python train.py --num_hidden_layers=26 --hidden_size=192 --num_attention_heads=4 --num_key_value_heads=4 --head_dim=32 --intermediate_size=768 --vocab_size=1422 --hidden_act="gelu" --norm="layernorm" --norm_place="pre" --norm_eps=1e-05 --positions="rope" --rope_theta=10000.0 --rope_fraction=1.0 --qk_norm=false --attn_scale=0.177 --bias="all" --tie_word_embeddings=false --parallel_block=false --init="uniform" --init_std_qkv=0.0316 --init_std_o=0.0 --init_std_up=0.0316 --init_std_down=0.0 --optimizer="soap_variant" --learning_rate=0.00451 --lr_mult_up=1.43 --beta1=0.95 --beta2=0.99 --lr_head=0.00872 --max_grad_norm=2.0 --warmup_steps=200 --schedule="wsd" --decay_fraction=0.734 --decay_shape="cos" --final_lr_fraction=0.0 --batch_tokens=65536 --max_seq_len=1024 --doc_mask=false --train_tokens=207200000 --max_steps=3162 --dataset="wikipedia_en"
Each number is 500 + 25 x the weight over its row's rms, rounded and kept within 0 to 999. Layers, rows and columns count from 0. Numbers have three digits each. The size before them is the row's rms in percent of the matrix's.

# layer 16 MLP up, 768x192, rms 0.146, rows 307-512, columns 96-127
105:464523483523491467483497505531503496489482490531465514519540505498495464506459493503539489478471
101:503468495472446497492497527499498539519490439532482560468501502487495470499505542482432442543504
100:524483524460526460496480505502517527572527530544504508482510506526486481521521532479490502494534
100:491486465536488515460504532500480482508480494500527497495542509495478475529498493472494468462510
104:520495467476490496513498509470487554487516522492463491521474494507502503572491527499484521491445
087:469482487485511520493531536492467494511504474506509532500491496514507499456517478501471496433482
106:484516484515442510485482475524479522531534509498454487438474498552498505530502534493508499510503
102:464480491515469476511523511471527492533487469495506475545516496487489527534561458483499507506528
104:449464533484536520503515531492478506458499490478487520506517508487495495499521519490542532528509
109:526536489511493526475520536509541483503508509475469530490479519522492482533534509514512522484486
106:475515495461485488480488484474508520516503449499487495505519513541480482504486492466474475491474
107:504480502501505475506508500470530454461474462472518518470499516472523509476495480518457460519479
102:550541462489524487519498497512450486501485512484483483462492549487455504508545509537450505513501
096:475482518469475515490522522494513505455537492538506464474550473480524492500457480528480504537518
101:489551531499528529498523471544521475502460508505506537527488476494478476503500550517506471475473
101:522469500481491479546518500485533478497481472514487487496513535455509482522485496528499467497463
101:468531473477511505524470505494473481473586517486501472524522486512498486496516497516488491508484
096:504506487477489463484517562514498498526501509494507530493570541476516494484429484503496516465473
084:486528492485525498508507496538475493511505497498492525522521479503465531511494485464513516509515
103:486505467490527486492532510481502472536496518510501513467562528453502495460532502473493519481496
101:533457480499493516496497504515518478508514486522511499484503493487531501497524513489512451475484
100:531506517546538495503523494479515532514501509489463502466461488486463504509508486485505507530460
098:509479498504489521490474503459482475532498481550503564490526495501487463520521533508469457520484
105:503500504519464484522457539477509464467550501481491481507467516539493493521487501462487503474524
102:502516515485500518502435515501477444533517526480472489504478510433482494534469479478496478498488
090:488489452517452493499481507478525468499489512523478508526506462475492520455514520468536487495518
077:503545471485470515492486489529480501493483528492471543513511503474507472505532511535523518522507
100:519507510498533475509484501541484466487534534475512530525518512476484508495538502510542512513488
097:457472519508499509510492487518477455501534530532500480529524523504493487522473479503465505479487
105:459491493566489495451492529485503532495460462477520511464512561493509459506500485486495473511504
098:482520504495491516512536504547516459495500492494477460538513526509491452465520497473510476491470
096:507507466457484519522498496484504471536487534503464478516500520487494546520478510509508515530508
099:523512507494529455499468470486492499547497481558483581559494521487539483532551501455482482545508
109:491557509510477492470539466505452486493500486500540480453531491517464512512486548519544518538468
096:506494495478526501469555493484517499543475526508482472525480476518523483527492491477526514473518
093:469474516496476527502500542484524476489506560513518493483513494543534510491517452487509504494504
101:492532443527459468504516539441483547527553504527501487494522534452514520482467501487528492506473
105:508504528500530503454565536504500514521492540483520465502477522493522471507454532515508469490515
102:479531504538509523475513521493475497500474560495493480549493506512520526527520535504494498510490
102:511516519526479514511545506467494468496517529474511511514457518501480541481501544521463484539510
109:503495502479480502492534477509527466515497497482470533487525506486496468504483484506463515491469
105:500503512487496554521505527486491518471485476529546531511503487498505507488507435517534500531499
099:461475499461595540514537499534496482523451516544502513501465531536513495540489526478499510500508
104:511488483479536512502469469536513550479479528496481517546550501491499524499513486496500489510539
106:511506502494481505549521496484493512474492506521510500503452496488505482505508537474502476545569
103:516484551536518513491489489500485464466481510491483510449457509482512508489461542541498487497480
103:496451541467516444531510493476507487513461550504499510476505469527527471481538514486481469480499
096:513524529468519511483472481475481498547500543525470493500448494518490488497508515514453450475499
099:541501531521488488483506535523504508492515512495508480509476513482467490503541461534507506483488
093:471490504443511478533478510461527491464474449520489475486525494495468495499520491476503481478467
102:446495480413487475521490515506533491493503495544497533480525497487521526512491509505537495504533
099:499499481464491487513501505471497487513472444520488477476494485490482490516521508490503500448474
096:467528460499491467492515528531500526522516536506488506507513527475468516562478496562467495526469
112:495485505487494481518491476472511497468486540513533507528491474521496488514508532464567508543535
106:522476491485537428495501503508551519508492534497448488479511519547512501498530521543493505494494
095:484529489465505525522502519507517494525463491505431482511450489512486509492489464505510536488510
105:548519499486501483528536541507495476523532500467505498499472488474522514518525458498545497486438
107:521482530470511522490491542526519516532515518530509481533483493501537481507489522504528490476495
110:489516505522519467524492488507474483548487510461479495486514498503520492512507480505480529492481
110:493497469448481471532527513522495490501452532506463511501501516506555491505480510527497469510539
103:528518488522495457469536514526474500496453564505479508512541525432507460523519501484478511545508
104:460510515489469468472485541543505537506484539503505510539567509489520459549529529494523485521510
099:489510505479534507499494508513483533531514533489485480527534482539448481524535519517483518506457
103:521485512517469527513497491464524509533513496495506510495456510497499513444500510493481488513502
099:508442461468513506499502498490494482482490493476485466475482499492494520477501531456518525443489
103:492507537548535483477549498520467481519516495499545538481498481502555494539475516510514488525514
105:492482515486463491505493492475478445496519517519488536500486490528502526513537520502512494530520
099:544481533507516495492525528499493510514532471512493484505513511514506460486501499499501477474457
102:510506513465513499540518518457518516466484519491509483493532504483462518529507520522474480496524
098:493533522524519478476495538490498504479496515503515499471523477511512466522501537470516504468490
107:466484546455550496518482520523477522524528487504485475523508505540499498510509470483487498485557
095:512502482501468473564514557502438481472479508497534472552526513503483493485490463499509489462474
098:539482474468471481536457522542453479475511500497506488475451457492471510534502527475489478514474
109:498475482525487459481518514526467483495493516519470506501502464512541484489465469546507518535448
101:529502472503494497484515518466492480520505508515507503530486507514489543532497443484508466460481
105:490482462465480482518509504525488488520488450468481510542504515483475460536532488520437481491500
099:507497466504473462512483532461464515474524504528525512461482482488504439526543529523511502490460
094:438499493483460470514504478473521507507515512529513485544518468482553498503527478486501489482496
094:483518494526507492517545559514486508530513468482492441516484499448480446509521493502494469545515
100:524545500472491472499518491472533502508494491473480499499499543465503516529454514527487483496511
096:467493482491492493540479511486478460508519492498509486469475504477507509508465507512495535469518
106:465484478469492496540437479537501503507435474489543475448546511504505515514517522524481489499496
102:500502507482504500491494504501514491484478465493483467506507479475503500490541517472528524480469
098:490500502510518493473518442518500497474499506507493471504508522486538498537505516506467525531476
096:501509466477480509463495503562519477504485467490516536467545484525545504514458497494482510502429
100:497513490489502479503520519505469483527512504532495479458496491500580476484524516493506481537521
110:487529515535458494530469497518499540510531537508462454516481491468480486542515478486458522442467
098:521476522497475486509526479499443506503520504515522515511526538494470461525452482490449507531485
099:497479531483494466546507566498498487502509523523503449458474477473501498476511472531502490451496
095:523493461531503487509502549525507524545478487502474482504548506477483484478488509487464487509488
107:506478472474475485465508522498518489496540461495483481479539546455517505501525489519527461478492
103:447473401489509522505485515529475450492505526500469467491528515506453503490511531487545494482492
105:517502514521524514479484521524493534532500511510476464493480479503490464503480526510517506492479
100:501494480509455479494482481479509477520566469508546494467485487485537520540468477523524478537518
098:545498509487483542461477497469504453525529503518454465482511529503506463510530467503499501475495
104:520553533519522482533488479496479433536502474501501507476514483499458517506526536527514519502577
104:476480508486529474476489513503503461518500522505473492493450493535494476508489466472513516493510
109:505504551484472498531473459485466496510505487502522514519526530470474530447475492511450457494504
097:472501506507488469498496496516447481542495494482487498535538521522538506529534535516533498454475
096:498511508459503513506468501495488496528481488495522490538491516523495517552479560537502495495510
090:524511504509490519485462506474481539499515500499527490514490501503507443506492528526483516499469
099:549476498520436429485515517499489508545492520529520466513530514503514504538442513503479503447463
099:503481535459516515507442473487503495462490492491459505515525504545488495493505523458475443520536
089:509499495514462543480491508511424532511508496499492512515505504544457490524515533499497498565487
103:482503523483481462526505497491515502505515501568490544426513482504506494475489528501490477543491
101:506500494483478468538452468488527484491480510488540451497473525470536477478514493520475513571507
098:508477492491506527551500510465492515537534476497481525478508506507524517529476545535474506473517
092:505532529510551503550525499518510509499525483445452482494524504548511525470491512528492537539557
094:515481519531472486511465482494468449534548467545504457570482502466522506494514520520517537511449
092:481520484458533489528490497488500547509505526492488534478532511487498482489489521507473509474525
107:529529486499500497509516473455525493511520524492526480483505498479475492504459541519498474511504
104:477531478488516502522493465470497514492524480498471459532560512498509489490524455519472505536496
099:502518498537523510534495528513488474540484450478448469482558492478481541501495489499524495490529
096:493508501507522499527514511546491522488483506509533491560492518483454496496518500508497528507480
111:531465501465547487528502491500490505494507490483457503508498508493496481528492508548506504513557
102:469535536472511450501512489493489534513518494508496474477524534485504481493468524515508498474489
079:546488491515506526497514506522533478509542541521506516489444498490559462523558498491517532497480
101:458510496507501500486495489481482544442495489478522546518506552526518491461509529514520484506493
098:490529491476533524500512502539462480485533484548498487555491495483527567477504524520540480458535
092:484456492454446516539485501511544503522477490496523487490466513485528513510524477496507507518526
100:522509493546475507470501506488484525525535518547537486474526520480475506510524473491529482471486
108:486486487507471514534504522519480505499495481515473488483510512445500467509460496522508457508509
100:545478523523514505529469495474510467508481497478497433510529524514515453517483485552495495485475
105:494515538595459506476510497494521484498527514545533491484507507538524503493499495481551517507463
103:511503464495501488474472499521512468523479514527448484517475497521489498539526498503507471476498
107:479497511507464475500479511519485513477527484484492507520490506529501498529501509472481530517479
100:471547503558542523524507488485505522486495495489477499500514474486449536511492529471505466496532
108:538448520501522512541453479501541480491486490478529529474472514497487502504491470484487508479487
105:532518525500496511550513534527498466497479490492481504488523475514525542520521498481517504543487
110:512496453502463524507441481468525503536477511507479496489554497536496498516490523463510507517533
108:547510527518520486506575524510528541471502499527492506488506511507522447475495497485455464529504
098:518555538525530488529516509464511474541518531517485481486495556508535467506481524515558504505503
078:507482547492502499537509522459484502499498499513467512492498494467492436496502517523493533509458
101:524500524479503507492484501495513548509515500509486516521466551505520470487491445544527493503487
104:513519475533499517487513485451502496472517474530451528461490511494495533537478542502491506455496
095:511470510531491486437494508512501492518501474466520456487500466490467483514531470494487500568498
103:514526500484484477538499479519532466521478487527512505488475542501545455491493519507501523519488
089:497477481467481486470483504550438519537458525522465505570528496514547498530484488533500484466540
100:530491515499542508468532535519477475478526453508487491462503481515504491491509527519505494530510
104:536482539484526473495481501506474515533544486530459485498514509505477524516504522504486469500541
106:502498494539490532507501504511494498526503522519519559493509513455504496544475491483437534518513
105:494504497433507469499525532519546471479517484512497489477493519481552550506486503501544466459497
102:479531524487510531478487488490498479511506501526488503435466499505499495534548505557528523507455
107:517522483480473471527459539479520516518502512539511495444468481466519505504516531464440514511502
101:522512498535540487515503469505478540524463539539480452521482514505510442517487489500513489482503
109:484484499521509452489501471545509517521536498525481513479490493450517488524502505521483523505496
099:547524551493500456520525522460513469469478528462498458513473488509495537483483505522533475563494
114:543506514503488523481551499507509470508498480494489494488492482489520470494553505525437498502490
106:512502476520476507492529486474463473570504486533485482527511532494487508516533514508516494491499
110:526511489484504499523457504486494462506499515547500511492529496513541474523505486482493509467525
100:490486500522535491487532517490497523502464510480517468520538492502510521470516516510497450519521
104:517510497486461458456528518479469494545516492523495535515561510473470504507515472517497478500485
106:474529456536497498488456489495498531541489533512489551494486499511502528495544508510441524526475
106:523515496531521483490519522561468499526514541519494482526513494482513495539513481527566497504454
106:494515512472493493516507514501509499495504421526500520547520498526490475501498479483455471518487
100:455491521503487468492531484538495495521527503439474515560502517475459503496485492486469493535501
102:502493545481482518511490512494489525493474518493493472513477501454520511517525508537523522537437
096:512525507516486445497505515515442481506513461524518480524505462481518456502468502512511480525494
100:515464504516540456495497549483497521493524500514518505547538476499502469489491506503477479459546
112:528531526535513493521428493505488502485460505497529497506466478489493553497526542494475469504541
110:494526505473492503519437484512487476491524533446476523532482497480487454490512524543517488494532
108:475479505475505521496493513502486485526532534490499499516502465472481510497552458477495510470478
106:517508496487493557509508545512483480516515451499513543509467552530517491458481487502474505477496
108:519496503471460484474553534503512539530529476515489503502470514499501502512474464464465497505522
096:454501533546486483481516486497468484542427482536493516496523495489499515496476462528512501505475
104:496460518537488485498481499511512478489526505525515467488481542438497504500490508475493546492480
095:481499488527515480526526475488497470524552484499537542549525517527508507511487513536507505519475
079:515472468517472503482478523508513475536470494501530511515525501525542485490499542544473502498470
102:487491498499523551467466500502521519470519497510501466525442510493529556500473474501510500499521
096:510506500499534509498484496498458508534531466524476454501471501464480500486514477477496543549506
100:501490534474488522485502509481498530513495508498515474470456504490481498528520494528522463504539
107:491494539453517469536518479503488508524503476544520502495497515538509502486522478499498502536494
091:494487490519509468454512536486515495535487496546497504521509496481507532490523456447522529448509
105:487496493486506493493502493484502480486524532530503517476535509493500512505513465496482505471474
085:504503490478522449536523511536488536501525519492495523529528511439505476482542495500492507516537
103:511484514522533497554478520484488442529477544485496506468486508493482474492473521486482504474515
088:509512472539524492520497545515473476466484486488470487532498510493477497504499559494512495533514
099:502477474531452476480494527505470463520522489505508475509554508469521528489460496516494458508473
105:490536439484499447483478548508491464476503512479503468484520530462520498514485494522522522521453
097:480491500442492460502531491485489544510453539449523465506514523500508494521527491500518488546500
101:458524443504490484494518477527504504474468505526473471533490532452492505517472466508491474541471
093:509498513494482546499516539492487485496497533486468483540512504484491524500517449548502520512531
103:483516510481489493519489483478461503497525519510510487476524463502474479509486534508496490511452
102:518527500535525479499506507544504489541528524494507514487520494523474466524482450516504474494524
084:482462490518495525486502518459549479516517495498479517504464472526535506503527526520491494488494
098:477546497529489437533479493518495506471501516500495495475493498501499448499491512440523500490482
091:488488487501489485519516486496544495465460543515512474462503489503485493539499500484488481528519
091:467518499502504464515521500504494495485509499543462531484487516483470493500509488442470492498515
097:559510475498484527521490501489460527480463525544481486495529534465536493452471518471503476496531
102:516534513494473481496460500505475474476546519511448517472467471507477472490535520508520523524476
109:502489459502499498477470470498507491481510522498460496507523453473504554510476533533495503524488
092:506490537527476508462544502468482506516505503525481504496552480462522444561506519546481465516516
117:460554528508490479490546486515549503493480492522529550522470540445485492537491483479494504525494
095:506488517499559518467443470510545468486520481506480450503503490470520494526520483488523494478513
096:478516494500492488531488529564503525509518471467450480473507524455514466532460476481485500511458
107:510541484533498517457475509488503518518508466516509499528509472495473499524473505481508487479490
097:430511455458483490498505473486506536505529524511517530526506478498492518512476468478421497490485
100:531481509505552510494548490493487475492503489466519546525503493493509498501515486494521550499483
109:493563524530461483510473503508492507532504518489519484508502447476502480522495501465478494485503
101:499503514512481503489499498496491528518537482481543491532521556503468518494509503478468496487524
104:485475502494485492510520499519516515470505474436509501526513500529515485529499494531458497509484
102:480493508467529516517506450526473489509507515505455483498489526508498492514473517522493484516522
102:457494471499480477500471510508507507484526493519464505485541453452520528439514505476442427467485
096:493547488487491507482517515488500511565523454496486452489456525483514472526520471516487485513481
089:514495498509482500501470518453493506479489511509479491468503499491561498510486479512513465536479
101:513474517505515532509504493492498464444473510499501510486508463503514537473470531505495477495539
# layer 16 MLP down (transposed), 768x192, rms 0.104, rows 307-511, columns 96-127
108:466497496516538566487523492459476497493471487514531486465436525487478528474499493497516521528466
098:518504517502513517478520470529503498498517512569532446530501461470491530456546465526456529495521
101:530483510465495490522501507499529510523530470508498495490495516503542479506466458570503511457491
099:497519525539542512494465523498488477484502492547510498512470528505478552498490485529515469531494
111:461467517485471513516506499461493483470535509495489471464474504517554466478511486511499523481504
089:492472510506516509518494474494562493496508529497467497498529507515531524531526526497478482519469
104:513508529536489518521519460538542538523448489548477518490501506556502527470499520535539524424532
096:521564512464500551510497490516521443479556528457489485476528504510539510527492491518477482504492
119:488478517490496483554480489501508494499523514483506477490502440502490514523498499522480462492538
110:509450517551512536528516457499504501520488471487438526507505532513501507525518487512477476505515
119:484493492495513517530493495534509509482537485496489462508520509441515492472540504536487489494479
102:480526536530540485442441488511499492517537538489503451482475466530485529551508488495463548512488
090:467501480510509496479535509487528521503495484532534513463478485525524477494506501477552536491507
091:544473470524507511448505492518514489535495534491549480473498466523479519496511520502516507488513
088:541460497551489460543491530466492493504479523476502492496509528526547487474500472497450514538531
099:504500515524509483453481505527462494484508515502488443474500489558539542474520514517513515499497
101:467533489507488487489519457479471520479472509498487474499464486468535530451531513500476497493471
090:495482484505457517532514473485537522508502504520525468518443451517524462447516471489479489478511
087:500452509503519486448490489479493540496507520485529450488488458504520491485479506516477471494488
103:497470531506497525495506496510503511482555453479502490517452525503449472558504514490504531504486
109:510486506484527526459485462493507507497457512488494528489500465513496530474532535489500476520533
094:492486522502485531470478465489511513528552488512499502462545516459452511502499541542495495535518
090:512537475509532487495509479529523479480476476497522519488523527520501473524454495488518488469467
097:476493454483512495498533474491488525484511513507501538503535467468521519468502489491457485534527
094:512465499530510520533497504512518506474500465518558489490484479484496498458545497510500448525537
090:494517526484485515537491497550467519487492485491488499480464488516488491523523494537436446491506
080:502477528508517453523505533500511499556540472532507460536450533490472520489488523523508458492466
094:526513491515486512519528521508502511519470529497505509504478452538507513504475529540502530472456
103:481541519534493507533497507465516514483470452511469563469542504464483489458536511508517511517503
100:528482509475494525505459456532473495524510484518496470525495520472478522502497472458519475457504
094:555492488504503504499502530501502543529495530466509496442443522547512502543475506471489495491475
097:534499520464530508494516495501473541495494479473564557526531503453493532485515514508499495502483
097:476494520465461469523511525533479509502507520510524491488505506502501548495442497536505478489489
100:522511494510548529503494505523492525503449521512490462498491485518445510486468466500492544477492
096:486507457539484513462499546490472472497492454520492555528519474497490533501516485508485455502523
093:531506511508495480461513481490523509541489536505542483502535513459455468515531449538479500455488
097:527477525454499491486515492525510463535449465521463485541473520518493510501492497504503503517494
110:500457433541461467506494500496490481484500474469515495492503470525477493522542487477555513526512
101:539502472498487500507509471489511489515511489523495536469466515476492501474431517484549502495524
104:518526507531498486500516458509494477486460515530507504501510479573515523480532543475514447468482
104:533521481522523485479466503487505534499479557515519508516483486466510496554511558442464467514508
100:510511459503483499435508489523430489500484517498448488514489459480487545508484503483488528517496
101:515514496556475502449488503483478514499482452461480478500461477496478487480522519483529524486511
111:527513489466544508465493512511472505473420524501475500484553475500512493524505466450469484484540
097:486528516450494468513516523513556507500513525479524497521477526489553487494501490497451500500527
111:495489464517467506499483487513489499497525495520500528482501494501472529482458553545514478527486
111:482511498518495492432533503536520458490537472416525468474503502526473512497481465489483511521512
098:479485506517492486469533555517466496479454458537464522497511524556480511482519525492518493517496
102:460496495544472450515477476513518536532527480526523493509499517490527567514471499488481502507521
098:497517521489486501494498479481480502503480517483531504516468499516463500521490460541543474493501
100:471491523432516501507488506501490491493463570553508507520504540511477508527484556461500486508485
107:499513461482491498478519492479498481491530535446552507506549503552490479523521524515495515489534
101:538515453468524505509514535504510571501507518486492520484506476437483458519478496493530516498503
110:553478452543488502500523511516464478500525502497449547513550517538524471511452490524477523463494
105:534526499531498501504517504452512498487545473526562529528463489504483487506470494512491470550531
089:495506508501489531432484483485465509465499522487493495522508544519525458475523507493474610530527
111:503455508512529504512486493526510533518515554540502495516530482531498479476522513528457523496504
104:553511513485458464523492532481495477498488532453504526492493497535495452473510543505504568526495
104:491471531482482513501464479486544495489514515543463534529463446506486502510502510519533511565537
110:462519485428517515484469513484456500524496503496480514444491528500496520543511502468486501488504
091:467439493479509513519478524477534483526517481528500498499495496527574489440531522533508471491520
112:497513533509515488494476504460534513511516512495543513482517477491490449496527509460510480481499
098:536467499488523540486498468477507462471519502473459516461452509493488507468484522474494487470540
103:528543516529526470517521499535516538434448484479496496508496489506477484515534474492541528545525
097:489518527466489520511485485477529488544504465513487525499510465480528522452513487538533477544519
104:474487504531472485540490537484477504504471465474475508509439495491479511482492498485419525506475
111:492502540471467505518493470485517531499518505506511532520446491493498477483487526485532462458449
099:507514519486456532555518535470466497477496490474511488529501499531510565563527468510467509500525
110:514521492500506510504527477498453501515480498478540475487493475513498525507541504515518560510501
100:504497515503478484489464526516463478514460485500480524548496513518465529509456448535514509518476
112:458470517526462533524538513497484479500454539512484504534513477504482523512490512500551497532492
095:478502492465546505462484503443507500549511501467500470471494513497490489502491506535452495501543
105:508507531467499473502512517496474522504502494492492505478543486547452496547535515553541517485476
112:553519506480517514488498504521484493473511509519496513509501511504514495473513476503445506493561
106:477484530517552435483505507505499496498471465523494472480503509505500498512539493478512485493476
111:516492475478507461535473509472550528495474532520496500454547508530501516530542514523505512525507
093:539499518495508523476517474529519485463520511476458496530479462484506518482529442503529541499521
094:571467471517489511493525518474504467551498477497502494473469512498446512491542545506511522482505
085:484508485478501505488490482500522494515504501503484503500531493488502575511488497475475447476490
105:518490525508520481520481493529454474470474530482540473478506546465501529534499488476512513495488
102:517472505475495505495510517512528471426503495491492543529531547495427482501501517493508476536515
106:485493519485494501476478519518441548509462459485534528500478512524536490503532528547505548492478
099:482507503516524500487538521477474485542446530503510506510470515503513546509532480534480509502561
113:494500510497504460452476530499497525491532507523504514496505558507472453504508493490541484485523
097:468464480490526542477506473517544466487490523523499509485474481463560475466528539480479484512489
101:517478485524466456519501473477483528457475469488464480523518511512472491456481536500474530463495
096:519511476505510477473496504526501483489495511451504493484511479503506529489494510529505441525504
086:509491449499542536485488526480501479452492479489483532534505504506509485481481484472567489484471
095:488538476520513516511500495510458528521480505515463439524497509548486459503462528520492497502517
101:494493498508461512458517496524545547500483516475544517497481501535459472479521493500514511506571
105:532491487532483542496465505520494505521518505514517559536449480487482437487462512504447523520494
086:494508556483484470441535525460504490482472470501552489487468452504524439508504450501497492537513
101:515500474500509508502548505500496460510492519489471521520515519460496504534480480447471530494468
101:499487438512514508511547496526483471506480485507544480483492546456481482434509464504521514520569
094:463527502492528527498532475495482470513520520483505481482483530489496541496480535529467504504472
101:496513468482507486469526498479530553475509571533509459499505508502497459517470515489474516526500
104:479532517501499501530533501510495500508532509505499536481510454507511496502515556470495523493492
120:512494488468526541506450511530436485520479521491480524457486475472508499477507544466506481476516
098:504509463426511502481522511509485509489480483483544508486496452508481485485438480496546443501508
099:498513485492521454458520483472484545470531475528477550485511543525517519484505512548507475494499
097:470463482463498463517509527513524477503516466473507586474519497494484498495459549483537458510487
105:498522550529523512516494509493509487478511486513458483506483514465514486492470498455496511512495
105:481500491545509509495545503500499502484498536423553467466510506519527517495500479473503502480459
098:511492511511491501524526494489539471507516492529532467502479471469488503525510505508470501423498
107:506486531504479513499513500509499524486489540557514501489525521532492476422499507485467517502540
100:481505490469496518534540503522509514523488557489537511482521502447508459539436494530476495507512
105:518484494481494494507511494494507506515485526507486476492465499477481496524528485536537465501518
100:512473573458483482464500512478519522490487487507502480489514542474488481524523473494568527473482
095:494511480517507511502522510507496519459455503499555528493528506489492473495521478494520501548506
091:523483521566493536497506512494476472489484437482495494525469517520496494508501485516509501479520
103:487485511461514500467484507524495484511489477519492510516518492511485504468511475505523528462545
103:497519516451494464473536419499490500468530546497489522446503447506495455446445527515476563534475
093:467491521447531445493473513507460507485469444501529507531526469511494491520545504530479523492506
097:492480487465475480478504529506480483505501481526488509489495491522528504486472551497466469515456
121:477520508536471485464490500456477508511484499480502496514468522439529500487519515498510523536500
092:522497470512517512508503524486504522547484575508500458533477476473468459497521506509492488509467
077:438487493514514497502496498495503504503506474502513467530524480517458519447497494546496440494491
097:518504519484486469485486540504515525543489508468478460542497539526495485515483469522486503465550
090:485487522451475494484443457482483478497547488490510538498500504502476465484490531495475472520548
093:473466480535513433575519481473485521492476543518498485552487510537469505503470524551517481530487
105:515514516532521482477506487514494479511460470478531480481497491526529525513517539524523522496516
116:540485452492506505487453513489545568448479463510513514500465511474502537485526479457488445485498
109:492538510502520519482517512514509494512526492451496495494519507513476487495501502490501530530499
106:531506456504507532526514486476508492484439485472514509491529519481451504521481495528496583479480
108:503488478463522492554487499463472509485495495481534461553454495497491494499509509484483482549494
128:505512477554518545498522489489492533503524521427515524552535494540541472555515508506506520495479
104:476486488527529501491510512507501508533443506501485478529521506478500542503486465488501474530482
104:491526508502470510486496503505521504547553467516468472510494515535514490479482509514527507483503
103:467535540490519485530482506494464531476537536538515499481552498484478473483488512483524564474482
117:580534500490488505525500503524510501530509550449450499506535497527518490480549515529501541491528
106:491459496502513532527523499496515464463513489501501540517495459420509498502482480494510464505544
088:462532473488480509491513575467478527481535490491501527539521465533505521508494529467517519520496
088:485458505442512494448511483517521506480543506502525470501473475514461549505475491508545520458491
102:559495512504498464485503499530437482506506516509469499472517520513516500515478536473478523522490
110:501487491444475493500560485529507485533513514477473447489484500493501495496498522499525526523500
078:494506518441516558492501466500518537546478573513536502510482478496505476470496526511490551489502
099:498487508500509505511460492464467507493507508516503516512509511449489499514539507513522537485498
093:440521555493505471489513504509500478523532475478568491468492466528490481491512526501482519532485
105:495536517510513490480508493546486473514461485502477502543494493495525488461485527519457464485520
103:486505500501496542474524535495491483470529517497539509496547491502540513453504514525450473513453
085:518495525477510484526521485473507521503498503472482460499493467528503503494519503525575490485495
103:499495536542506499515495491468518496484501500528516523500526496532477539517537501499486503528528
102:515500480508526503506489528487514514477488498494521523531520494426490500490529511485498520513545
104:467472503465496492526488533482476476472512500515514505553536522511484486509487498549479486530533
095:467480447453445489446512478489499472488495470491511530500511493481490490486530505488527514500479
104:497522483538513524507508474481508516530503504466490480472500537494492524494501493473503460477484
103:504485493483479511494490472474506517501546514502483488500515477523477499456507501485492493528518
096:490496489501487483546466482508486511492524503499498510479523513537485527512458493488526524504513
119:479480481523510504468507520510487492453492448515478507513494520516509530505484492498478519504533
114:464500478528496515487510510481501505511542481484480487527504492514465502455551476472497476505480
094:469471480493471524469454459475498517551511453466504504500436516531472489538476506539479539472488
105:493518527544508506492464513522475523474524506489500528523514513533467488474514558484507523440511
116:442528496492485497481508495511573544538503488505524514489508505502474537548513483501464468491506
114:462486515469463522515494469502541492485538511555491487483512484471538494495507552531478535500493
095:529532468564505542497529508484482494512520475491548527459478524489510523498462529494475436475478
086:536505491500520535532482525475478510494515509512473508458499500509552494503496486453510501486507
096:497488482519479532468526492534483507505520565561525486475484494507488496465501488496423495486502
097:497481520466497515548533525473518496494506481481547503478515500531492522560506500512537485553519
100:488488514520471511499471465481502492517505477505527530510496513506566473498508507491482510510498
121:506527559510512443533433465513517499460491476457549498481499487486533505526527546563474488526499
115:480532461490507510457481459544498495494470464478515542492476548509503512565482485539544534509472
079:555519492508538495503513493478472540449529484487531479490508484515521532493464508504464512499478
098:503500495466517470485500484487524468495503504495531527523475482506448480515476514481483513496541
112:522534526499487453459485550461497508493484485510475531504481524476490510506534497489520491470487
104:476493493455501473521501479493480501460512478541500468515451485473506496489520489501484559491545
091:516479430464465472570543514492487525476483528495497526507514541506498476464523512514464472513494
092:483492460505521528506460485500491518492504556530463488500513493487474491476514541481474507458541
084:523499506520503490517503480455477465494544516518481494497488508468482531487490476528500494495471
091:534551527520499470474536508491498520522487499495504539518492462490503499500561486459482499537498
079:496529483480527536522515549486485559520483518511538491492490524475493533499477506501434571528495
087:459494485486504492533488488497525478538492473495565521530510484534507492515466482485472519533492
104:498480486488479481505507491527549538512530500500506520483547481466525512522490541469527513479489
099:439475524487487523503481479527489513484525484470514459514476461496523459484481500541517490481543
092:519468521514492504465494554520517512528504506524498515528517523538505516503517482488523479553588
085:477520517503504507523463494487511524500525541522534484472480509521464531502511509512498493518481
099:526531458519487509480514503493538515508555446439484483463480446458521494511497494534512514506511
085:511467527472493499482532501466483517508527514529485491502481473510527508461466465481472483479512
098:521477518479514482527518471505487489466499483485525535482480514481497456528519474484486483509474
107:500492554538519447490521514528510504514493508492505530512496511504492517491532513518540520479486
098:469506510455478505502483493526510473519511482500497530485485498486568552499474474502495443481543
104:478519508481538499482517475531518461530523483514505509465465538497514494517488495456484485514501
094:515534478519506477494514488523487513502505499544527492520481506483473505499477515506513505470487
096:456537526535491505499508512480502541529511469465478533524514477512505527485496473528508506506524
100:498516472473492534507496513480479489477483478472527472518481499460513493515513566501468505523496
088:482583514502495502484469502501481511503521482497532495516527479506533518493507491511505469550508
099:508509488480498484459480505496528508523498495524515501499482581515513536477519498504529461497471
092:526494498500531471469495490527528500489483480486503457526523514477489508481520478502502485489492
083:497460512474480504496500488511467470480490485468508502459549453489500505512487525493459486528522
094:487462516493480508475516425492496535477529561468484489503494478515505503499508481486495502531513
105:496471502552500498499535509507510487531490475540520526491517468529464517490497519465505499509495
104:561520514503480525471473442495516544505516496505512502498484518449502510469494488497464523512465
097:467506508499514523462510532529514515475481490503467485489490509472535512516499445464517465486520
109:527488493471456433520480532476475500500501491478471478479485475446515434453515532493546510453502
093:513521485514488506471513481464503493509490509494520503506512503532441456440433509497460516505498
094:452487551521512493497529484491493511490487499573490512490537533539524498487545513497507503515533
111:479499537496577506484529502494498511502493484507481475502493504458498525504491512490465549499460
091:515471525534503484533503540512531456502493501510502483494452480479464493490537555492469468528471
098:507475479486455507504514459507493500509521516521497476504535525458492520491514489512546482495507
106:507500498502487500461503544530504536505489471489500453505534477524523509506525509475533531518490
102:469489517494552475500492540488507490511509517552474435469542483496530503564500486484448499515438
096:512493499508516481509502524515489511490516533530466474518528541481459524515515515475524524510496
109:554527497488476532519481495493499498499530527518474476541496501462509450472462490459480493506476
092:507510508532501522529525503508488520509454499486491524485469477530508498492480479487477527527486
099:480479527516534495488483525510471504501485500549511550519476466466477506477485485527458531542537
093:515491507493496494544508464488513527494490490445489478500526453535515526492547513486473486535479